python train.py --head_dim=64 --norm_eps=1e-05 --rope_theta=10000.0 --rope_fraction=0.5 --tie_word_embeddings=false --init_out_by_depth=true --lr_mult_o=1.26 --beta1=0.9 --lr_head=0.00357 --schedule="wsd" --dataset="wikipedia_en"
Each number is 128 + 32 x the weight over its row's rms, rounded and kept within 0 to 255. Layers, rows and columns count from 0. Numbers have three digits each. The size before them is the row's rms in percent of the matrix's.

# up: layer 8 MLP up, 1216x448, rms 0.0389, rows 237-250, columns 64-127
# down: layer 8 MLP down (transposed), 1216x448, rms 0.038, rows 237-249, columns 64-127
# gate: layer 8 MLP gate, 1216x448, rms 0.0382, rows 238-250, columns 64-127
up237 097:120152143079125082166211126134091168147144141145158137115135108149109009152166106146102148176024135115163150119116137183147152094138127131134134167115136170168100177089175074129121119160158087
down237 100:129141155089099130149090160098160119090076194125143164138090126138122129136174130135151105137124113126185076091116122047185100108086114176014101129101126172102112149128122151108142148128087148
gate238 089:096073109130157122145135058109167147130096142166152090154124127152163170114158136084122107154105035119110096084089139126124126119099145114107139106141151141110109129127115093141130131109081069
up238 084:180110136125090099172167088141135187147091132103072199182184146086147101082173097071148112141126143140082133132152148123121102056150136159122098063133124127131122132124192171151123098097137152
down238 081:081115076173184096151122097074195101114130132139177123084089143140097121121098115169093137111156043113118162156133117100146171148093125110126110121142086153105128122138083143101095154150088130
gate239 100:115119109126150138136111127162103117175146038130168132116164091128128129147087174125118130069132147156052150116142114177102116128152136109181131109144093155138156159115114150146100147172164123
up239 097:080081115089115107188134161114132119129152107079148139121102083075160112152126184116113145144159121085112093133164158087171108118137133114171142123129110116165109097186187136144110135166188121
down239 099:114095166118108079143173152108120112128056174082053090100209070148082097121155128135078148118152134164114092145116121133095127138111138125131106153084195161114138093141117061106088132135146086
gate240 085:167214182143138163176099182082093154094082152138138116087102077192093132161095108095111127106134117142098181096066091130171141078106102115086171141127101150134163080120096114118129051091160125
up240 096:132086106147164023138058083140125117123118091171142123173119161131139114119133129128176143143127120112144077151160125130080094107160138070135085122128113094130076182147118080137074143143137130
down240 095:117129179158131130145177115142127088101165085158131153110184202151104146089160123165188124117123136088100082147157163151101142149135146112111092084160112073144079113146169108184113145120094104
gate241 101:166133107100080120174151166068164123100136070100125129206141084149105138090143140192197126129150078121115104108159116188124150105133102102163100105106087158119145113130159096133139113097121065
up241 099:065143157097182138109151106156084185132149167149160139163125049170116117128120138088195197175103155165183166138160163088141095115115140105061136073153186139216118146116132160136108151158113093
down241 096:074120131139150119145141113148079131182112113146167157145094111107131129130098151144195123163109121080109147036136085095092149152108090152098128131146136138152125108153113166138177125116132109
gate242 103:119120128131125190158125064122156072142057124127149100099157157139128163125122149159090092099135089109150106148116083128095135177053096126140111082137112155083162136105113084171106101127113143
up242 102:162154124137172141139167123119026110125170179103148115088106143140132121171131093114185104164088170103146079137095125141094089156201165157132222042088132065091178087141111143149105113129155129
down242 098:160123132178096092151122092124157152104088116089138111129070140110162103091158070106100169134091082176124136063125100127120118104160188156138190150079095110121212134171123138170127136140127135
gate243 098:124161153100149133168154115143086150139096120099154105175132078136158152120122134117128085157136093150149141131146139164098140162143199187123186142195117070145127193067116177173102152099150136
up243 106:105123166184102156088118166095110081139100121111133133130068146177120141129065140149130146137120102084052153163185161137091108113119131154145133091109158174110138077156130122143129111113132103
down243 101:135133134100095127100109143114149113178135186122177120139143086118106156105090126123108107127169129109089183177142141136127139112105157149164105105132163128154147050122143095136098161138131126
gate244 105:107113104129144108132121186094176147173083124162147114176115116096143056222074111150176126110117105152128182185196139125125119092129116124153071130052088042099197140153077073127178180100104138
up244 098:101098154165144100161169151075159156155118149101136098201083118111131072159144168118055085161136144081080150140108162112137156134111131106145132137121130112143147169131123164135161163122162160
down244 102:140124124115106149149103168161103107105149097154144114118073155120175145140089158132134087162187111096161133118084124109170187102157122134180119141107142159163137113171156158152168143129046144
gate245 100:160081106181131114083155129120102136093118049115107187056127108136098102110132096135158112135165071213087142150095101172150058120100134135142111118129099117115137155098129151073125092144140101
up245 100:072137108125100212158101118151026150107122149080169217209106131138121139126189182145104095131117103113116138164119133122109114121067153148145180143151075089168153128105135168174168127135131032
down245 100:113175126103115099140132149137100164088173181175110052149152098109116171123158120102153228079194121153158138098092171117086128195077173150120111129139112127099070096165143108135079098126115116
gate246 099:099142112162112123179141130166147066143101119105148136091148141176100100117154139167132104121120123092157160096110205146128152146123210171172083136150159175103094172163111129150113131125096134
up246 098:066141146140094166156154127112060148123119108126167141112106130122135133151113125139115142109065145073121147119083202115045159106089174076159161096161150120081134120153093115087160095113117100
down246 100:097112086143153130194094139129131135104118201115143124136115121098053125158118130083155125112096107152166087128128109140118125147063119151119142086093109167132136146103124135154117172146079149
gate247 104:153095172135125134158143101177131120178171159130130114153173141146141081164088156120190157102092095125080159108064141081077172092186107115155139090131093128066145155229152095131115148064069132
up247 097:135153127111075111100187154080178109097120148078113070098064177136123127142130110115144100106123158169141124057178047152117129134088177119082132101121118184049122140123111143149112141143162127
down247 099:093078080170111137147155114120124137132129063178063104155084140116140187128198141156154083125198182125118126163137122162110123075167106114135127131172111137117135170117132125097119144108103148
gate248 102:108095140162090097127183114103163124146113155217131137154127173109102106153154145110178082181083169198136149154131117117118150116152158094172146100101121110160093084142064092124129154177112187
up248 104:048141077120146136126176082090137154121094142127103151147108166112109139148172084153103105141102092119096124129101139158094207137112085160109095148128140132097132117108123101164146121090092117
down248 101:125176110126113179167143139147142121154115140193161106072070106150158165133098107156171128071168140103118082102116157188128080138112195122106154131148107098069118124099175112039140113164098166
gate249 099:115164146078066115163111154070152123115152156126160133089115148199130114146146121122116099103073091117132141141145079091093116168114128161125118136099104128177116131154164106080094206102129173
up249 097:188112127154117148111129134137137122133169149099140096155108104096137108117098165128174097113133089092145140138111125126112100144136150077138102126115146144095174090071143136162178097127102172
down249 102:158113100134176173158109069113114128125108098173133103147116191116131143111092156175143172141139126162078120123123150206106120142136134130155135175140120096115121172164162192076173132110153203
gate250 088:140076070114167139114133105154156148096148126171103110076122104134106138179112087103113121115080108139171161085092110153140063133123113066139142142152119142139113135072104127114072100125035123
up250 082:121103116104131178098121097142179205131081053126127153094135141127156155131079110085165106103161146119179129109104191065154123128129164166164071134183125125113110069125100071115135155146163141